Weights of a small transformer language model.
Size: 15 layers, width 256, 4 heads of 64, MLP 768 GeGLU, vocabulary 8192, 17M parameters.
Architecture: LayerNorm before each block, rotary positions, no biases in attention or MLP, untied embeddings.
Training: a variant of Muon for these matrices, 907M tokens.
Each number is 128 + 32 x the weight over its row's rms, rounded and kept within 0 to 255. Layers, rows and columns count from 0. Numbers have three digits each. The size before them is the row's rms in percent of the matrix's.

# layer 2 MLP gate, 768x256, rms 0.133, rows 214-313, columns 0-63
105:150108138155117171115137163116204150151081148073116133150081138158092161149160143098144137128134137137149184157109139147098140074160062113073135127101077101108140132124122163137125143196115079
105:149146133114095117139156132126148103135148084112083087154162094097133112087176156115131125142153063170121138123118182145069106160202146128161122112132120124119107111168121143162151081131076096
100:150132083193073142169120068106109132143127103118120167121150154163128125108121088166152107157171114107127092094108163128140066155117076133094159147110108106125178184131140093096165158157100125
098:099109122140123172146125133086112121047111141153105142112178128134091110112119125072159110058118092103119134112082100159160134115140139162195192167095097140117153073091112050145111175169130157
097:084162128180137118106110153106135133134122148099108128124090066136173115129192128156095075156153137110119135136119202146091148191164103153168145042141160099148079193148114101162166088129117179
099:142120117150169094103137151154101072141111128137131063196090165146107101117143118161155152107110110140134107110142073147106142070043141104208101115153109111101107151106081114172130122125140109
087:113110108142144092023097149132139120153125152122096197058170137082115139127128167156146106161131118143105091094165186104080175139130097116127134124115129156181104083181099174127077132073186120
084:100099143141137146089135159147130108182213139114205165115093106095155148101124147138198103184156156157117161117115157122112171145174167137122131073099131171107094113110132108108138155141163073
102:142052018137113148096158169145106130153135093162137128085138128067125121100154171148127131118116111091077084088125072150115143113119105110124140135148097146150181130118115144137126126121126098
101:151125158109130157112163112136126133145108154166152126130102158219023173103098152130075110136126130146105147137167081157142178104126127112111172142083162171101205120108148023121040137077139101
101:119136157072136136098172131103155084127075119114115078109129134185090115105095140149144157118145130167145100084132165130112086066120141082103138111161069131140184099103069115128149165120100166
111:157085095159089165186100136126116075099103192135123161160131159162121102062092169178169140116123176064057131153113176105126136146091158148101105080117186110157137156101114119107135158091103126
092:105048167159114059100166107160110112163123129108139125102109105133147136153199148108140147163165085113142147156158090112083138107147106143103136140117098058115140115164131135142124081132119116
091:150182112152085061103128147139095162157144160097141127113119122074106097154135124138134151120163103151163145093159147167108163172132124126104115120149150090102152112071124138136073094119137079
100:164106102114091147125107118130105131163176142163140090114099071138089169095100144165148141164121140140177089180127112053169160180152070123140174146098117080158114192144112115203129144167132155
098:166108083141105109109122104062053153193200141105127178115098112193153073121126119077115105142146167165132144174103116100141157172194069168150164158089080120165145130159128189113117113145150157
102:128178059093107182098170152136104144115156125140104047109144088142101110141128142128133155093100094116139117188126144099148100149131104153125121109115073111156153108167122143123105181063152156
099:127160122122109117154158108115107109131116128143153146091087142183149134123132126145132144153129150071125169174160149187142143159162158102158067096127099157195148123130107118127129126101104119
098:149127190122108122129129129135163115124102109176116150138131105161107128132112082133125160125120144113159154191077114166168032129115097089053167126167187068134166091103170142188158152172137178
101:078149127117122068148162125133107183072101103187122184141121160112164137160102181108164109112128097212116147188119072121146185115157075154132149170091119152141155132085131157118127140102156171
093:111125157124114080127125070159073121107176082096127142133103086189132159137118149131111169120123139120130089139156158085087168083211071164132148122182101115204121144137090145144100173117079130
106:128182053150119110128110110101060136114151136105141142115095152144128108114114143146133085169133085078126153210171149153145081127096134139107132155157126138185160189150108064146153168123119156
099:138082150147142112100121088151108114158089088152119168108116149088130163143065117090171176144134177155133132123122134118076139121122127183143142131090140161168167119126110121087165057140153102
096:097092181138098203146203124114123076114139106085129139128067123110109153132154151093123127163206135164095150156144125138185178130086085112119166112126126160118161115150174153088120137125160105
103:141129116125115123124137107118131162138115131135122144128222097068228180159072124090136077167127100116109141145147162158172126165125080150145117137175104117165089121165142136097095093170099141
099:136125143172123095172116089163134099170132085142099127085166112116127193105123103113056139147137140101096145103103113127118151068141153152167212161101156109121130105118105128117091161121147161
104:147092156048096136138105107105065125115105159144111052125121103066135101132147103118179167131125156162109147105150122196196168161174090085064131048127137127096148118061137130133099152134155140
106:128185106070133122097132065103104130136175144177133146143166048176133137080082167138119116211152105143089079118166129063116101127104160132111156129073079113089144093078199087115090100133143079
098:091135152122135113117207119170183093208081067144148074098071099107140103079143115136107148110144148145106065157155104131154170127124108195180108104144108190153119122128118148154146106100148085
098:092100058146062188117137159153105151171126157142133115141115168137079177140070140152137100089173117119092110115213130129135084172186142115139159099085117111145071143168133160130099195142143155
098:108073143175134143107103122133151137156155131143141177114130062101147142148120153139153070175125121181104116076135101123094091136126039131128201116093144110123137152080193094154161116086096088
097:085113112131120099152181091115096151067144115125153163174180095077145133112092110152154098102125144096199117131155056123152164126147103110149129149139195095099188145150165136115096115141126098
103:137048112159073159116142151098119100107149119100122169152078104106107181102079127135148129114139141173169113131110112114110169077154140137102148097134152149080112112099130129089153079168180158
100:133123151059141073157117114141131108072083091135092094187157137177168035173110102115119122109121145182108107151139129155143133084084113092157099127145106146078078129151132119125154105165120211
103:064117111195135095161139104136139115163138143076130103103095188158164124171174127113159092121133142161157130177145105164119117120082120125161090141092132175100153103126137124107140118090145115
107:148137110152165155151107133194100075118133070152134157174158124127150146131114176136074086132139116133139137142112127169111103106154078147138144145135102102120111108086170086129159152094123146
107:110101087106084112067158152113113116146071116114074116089115111191115178155157116153139142111160109177159106089184083129094067172075067146198116102154071136132157095138108118194142123132119136
103:152151099122135142127167128119113100134114144141064131100168144132110146134172133114175137103106091109106137167102141091171172079093135110108185113085108112083186126107134120057138102210107201
093:074154137083170053101132080181127136132074115136126115166103141142058139117039150099118125097143145181118141141104143135137180051128157121154148146114107107148185132144117129133096195160153188
097:170073163123052077156122100110178113125121138180173129102087090138115140132167095064127162135169128082095151136148119167153132153124118160137139147138141130114154111082128084121064186093082111
101:159122076166217088145078098134153113143076133112126123099153135068175203115093118144121141133053132112106143145097189095196115139083128074217127144133171103064117175157128098154102119123149126
090:104138100113091143095199124140175108148175103106148118157138079118098119168140094129134117125132105164080162123165071139142122126091108091100112144126167083140103135174119076116133106147113150
101:152169174171096116161136133089079108096142122132129135128110111146124142071094166165179116075130139141125109157127098168166121088164134116182108119130086160110202130105120148104109133135049109
103:113129138169105147079188150128134158105118166111089161094120112193133165135112183160103161153178132083168112113113133124132160117160102122138126179141153166154119108157150154120100090081104120
101:139128059176142161101141071124128075101108092163101158121092109166097109156163149102142064119190203111161089103170102076110149179108090121109121152101148121149112056140110120136170124116140097
093:156129070096125109151076123136105110085162088117141150121100150112088112078107162174125120172103101131106116120151104102159193109135114108206102091059083138168084095164093132103023090064120104
099:144101129190164168134082139152106145136149100174169105121127119101099110095145183092116153140166090144113179108156116106144144078139175125121149105085154192073165127110137060099117141116151163
096:157111099120132102086136126091110146196081112147170119107088084187111165154151136096133104145109112131135162141143087152080124092125119161132152123141122136165106123156116058129115157143084175
100:193158115162108131105107146121123052169173102049092146143158164133112143147189135123134153027158108115157138123153133121140118131092107159130151166140118247102054118149118170101077069101092126
111:187121132128178106142104083104186107088145107170078180110176127135154189130159177137094124129098141195106158156123101123127100066192186102157076108166132107089070148141071121125157136112100118
084:184064150136139184101083057134172063127136119132087184122113118103075142109140172163135060162143139108105142124130162127113126136095167121129180125095136131132179141130172086176117058079194142
095:129145142090134135115118120117093121096105118177151136156123090128133169135137150119150098102110122152129170103085077149134127102117143168145176157116107142117146090133129133195157190091144107
102:186126117100166123083150156152166144156141125128134108129155102130116091033156064148142112140181099133128185163138153157169074124112116173137096120134148108120089166142080072193124150074113089
104:134132160092142096134076139153148099116132133134127136101155099173102088095128146159100161109223127188087076125097066154110104138178152141148118100102094104129140112122164121168102163141144091
101:120171095164171055149103143079107123156088099139147118113196149105146145070118151174088118131213093130135100142058145101135132106171107051138137099089084098191146114177132090091135068148100115
106:136128177134136133162119142122217114146093126151109076163139117161111066103103126178187159101108153136129105140110064127171157111152225111110095124137160130101106134157132113102123112133126126
107:116130200137119127187161178093182101058138119135112121137086178184071177134152097162145119075155158160102082110059154129133139080169157098182131133118118106101131131142102133159170083120109131
105:106148115093166117153083173152122120108138172156157109160211115183072114113098104104144084118089094124149111151094138202164108087109111125186151123047123100130141178038140104146138185086046093
094:145104180173137139141150122161071092153131166156093153155073088139192120126149079134108155154115179101107134109140133149090163168103095129152120148088183119124096175114140119044130102166175093
103:156154109138112094166181106115177112141091090100125159184146162123118102083136107129104111162147139144154176122133088090114188157174127071125110116085109133117100126121123115118172143121131151
101:115148120119134129104171143177112147104112110119108180200135104122121141124118158084133121151125114109128096143068116132085124079156057138115206076113106123134093109133164133135109109066075139
104:180139156117156152125195142174152099123164063106070083129187093147132173139145148123085151133131132112167167103136150156090094147141081134117121096143102120136154151155085086178136088153159157
105:093132102196160115053155125145146141173183162181159143082156129080123147133097152138161133188143132147132154114131110113102140158140113170112099100164118060159053062133120127106071140119095123
100:123117094184098155140066118057118114128134172103140151176099116139157085090159118185114138175114137080128155185155128044129136145106205109086090104119177094112113183050156086077079128124194119
099:122109142116167058159096137142160139115132110132145123169142105057127041116115122135141185108175142150083065094168118133096140069140151125149144114101157166136068058135098175171125163130163139
093:051145159167115142091121147126125145130167120165121113100130048084161118140100126150180136079155132197165101106154132129143173117170132131181089117133031170131128123105119176063082116116155138
101:134111123171123122152138094150136176105131119086103141079151103069110129130126105171092149113110169172158178091117125108099109132172117157152113120151203124101078115110069158088145087093143111
101:166135109158071135146105103028097168104147110145142164079114094174183110143124118135105124200145167106154146152116096135137141102149184081079106084094172100185143142151086062144140159116099087
087:202094105127058083122134154081137110136145106121119171118093140178178108147124131186084137161156134106142154146138142124139120121158172180126076144124103167168095086228086175085158122132137070
098:131166107117136126146099211147096144123155129076137128157102165120108151151109112124138118124174111110096121143118109115127125115124085171150118078137142156173111112075119112111129138083124129
107:146138133099154162112127176185066126085076162097110125125111139062088142159097164164120106128151100194092138158111144122072129109149125108117110105155116158098150099156103134114114195099133150
094:149119099134145126142128125137165136097221114134130106149099186125110137129161151135124122166189091166158147161151069033135094123126099141147180166091190118093204120125124092098093096108196091
107:123130124076160153193130139155112117104084107158115156168126105111098101082141174092095115080119054099128116158138140186175114085074147114157109122115107127099153129160079081147114109074131108
109:129104086144120135142151118167081095111209137164136136129075092147187071086091180186135143132205108069150156168127187165140151095142141117101110134109118132110207146127156140142171089136102117
097:137088144164102116121131130136126074129165092069150142096032103081192134129105111120112114179187184102143139121144130127096130130134109120087079132184123140174130128176102106119197050187102121
097:136195114097145085137110069095094154138067092110121143182103115143128109111121125132122148108096093131161096134137105143161139159156201127123113136193056103095105120118095108099089157071101122
103:174050155147114133161160119085165164127110083154133146138132123131087130133094149114130133134150099159163140091068090127122130100097152116185150094169106138175110142127112163118130093129140188
098:091145136141144168117118069147085163129139168161202085144131150175140080205162108063111096155148152080155176153094098163118108139146090131033184107158166052059200157115157088141132138067100128
106:106139135163124169145182078077111125144123138116137126085147171114179106138112084110085179132167117126120181136169085099151160152148133176098106144099199177180136105113120129059077107120133116
104:135076107129181140140118145124163120097168141142129106130055141131097095149098166103149088145137148136121233126043161180162122102170141130091124121139161079086116103138108072114130115110126178
103:186110107149111101156139139149114128120157176136095186140139083132152101121157150076112174112161124133125132096090160122116171137136093122102115102114095100158111111108158055124142092106128092
107:115148163111070113175138102103103121130101129122120067143144130110137088111148081093120160108186111109113155181131195191057099123166100117099170071147164163129109081176122170098104131128144123
106:110151187110203133113086135121109119146113105119152130112121103130130090069135096107099108097117108117039151125128171126181117116066079099168123151117121126098174161165120152115134087177153122
107:118111091140114130100177136109090112085101107115122172148097170102151133141097100118115165122162126116144155167134098155140128115191169152083094082133174098187125155106114124077110171153176098
104:162168131128107139166133146123169103151153128116100167135172155103180115132134133144150105097164180162108105126058110133090078170091116123094132170013176173149114111213136116094152141185132154
095:125106095102075099145140101156129146095151107117066168175122165125140162140119186122065139120104102076122026144123169156068096107105162200082125175100097141137111103151154118156124116124060116
098:112087138157093120120164144156146112122162158095191122069098144081159084102162111091134099089176137086108139059151118123123110095169099158123141114159190132149109117149111169169107087117093100
097:108070126105103112084129142119132148139120143106177114062085165135170138078071140114102106155105119128110148075082142129112208177120119071050160107123132112150167127116119079195116092110117113
113:118153122151120096180146133162123054077113121127146055112174170117116096139153156135096152150120156130159183128150106051128083154153152130099104104122129055153146113120102131134139085148103099
099:127115112137134078170100157061147143183133127071141086121050044186100138139120119110075067163150108094090119106140105112071206161148132127091122119109096088143153166160175036151096124129151108
094:186163132215125117102136133198079080170112102176149143083073158069187193047164170101162140159161114149125138156136094127079119101136184133152158099140137148109165117136161144164097131121149146
094:154114166164111156036119119099165145170069078135125163106119138160096167081185150130099153103097142137103140136160055086156192119130124133144159094136118142102124131102121214101114056098081132
103:160193145136116124166121093157177095092106140118190143121167096175124161122133151137114089172151135102112101091151157126128127139133142099192106120110118124112123164134114081164156109149110074
101:179148118130144090127167114133116073144087133108143157144105131072115091191040080078187122155139139155129171172090163137142150137132080158097176077070147137117125150093080135155105188149100199
111:169104142117182172160113048176148050114122085174109141133103133209180111094137183131176097147155134098110118156068189153099169090100131108118076154133120124139174184126148132159093104134121162
100:164139201148123118105157120137092134132117173162140114090109085177147118107123105183107125116141117058167153194067098129093136139164123122067105141099114137101144133105104115089087117112148109
100:127082139116166084184087102081170156094123057137121142156109128147145126096140107120126196127108122095158101170171152167067088111100145162155046135128074097154145063117124175115103105149103156
108:077137120101177098169117102122131150100173128169102134120162147058165104116105144122085165137125160120114165150129132125108201098121099162155093102092127129114114094127126139100128124138109178
086:156038118144121070088150202144150085177130121110134156124097123054117103196193118121121177114141179130181163129139106164191099169175089067077052159141138129117163147115106103121114089089099138
102:083150116124148106117144102094152146150112115136099119146096119188153131106170191105134136120070127184161125127117143125098166087127051132175129111135163106074177103131119155146130151087128145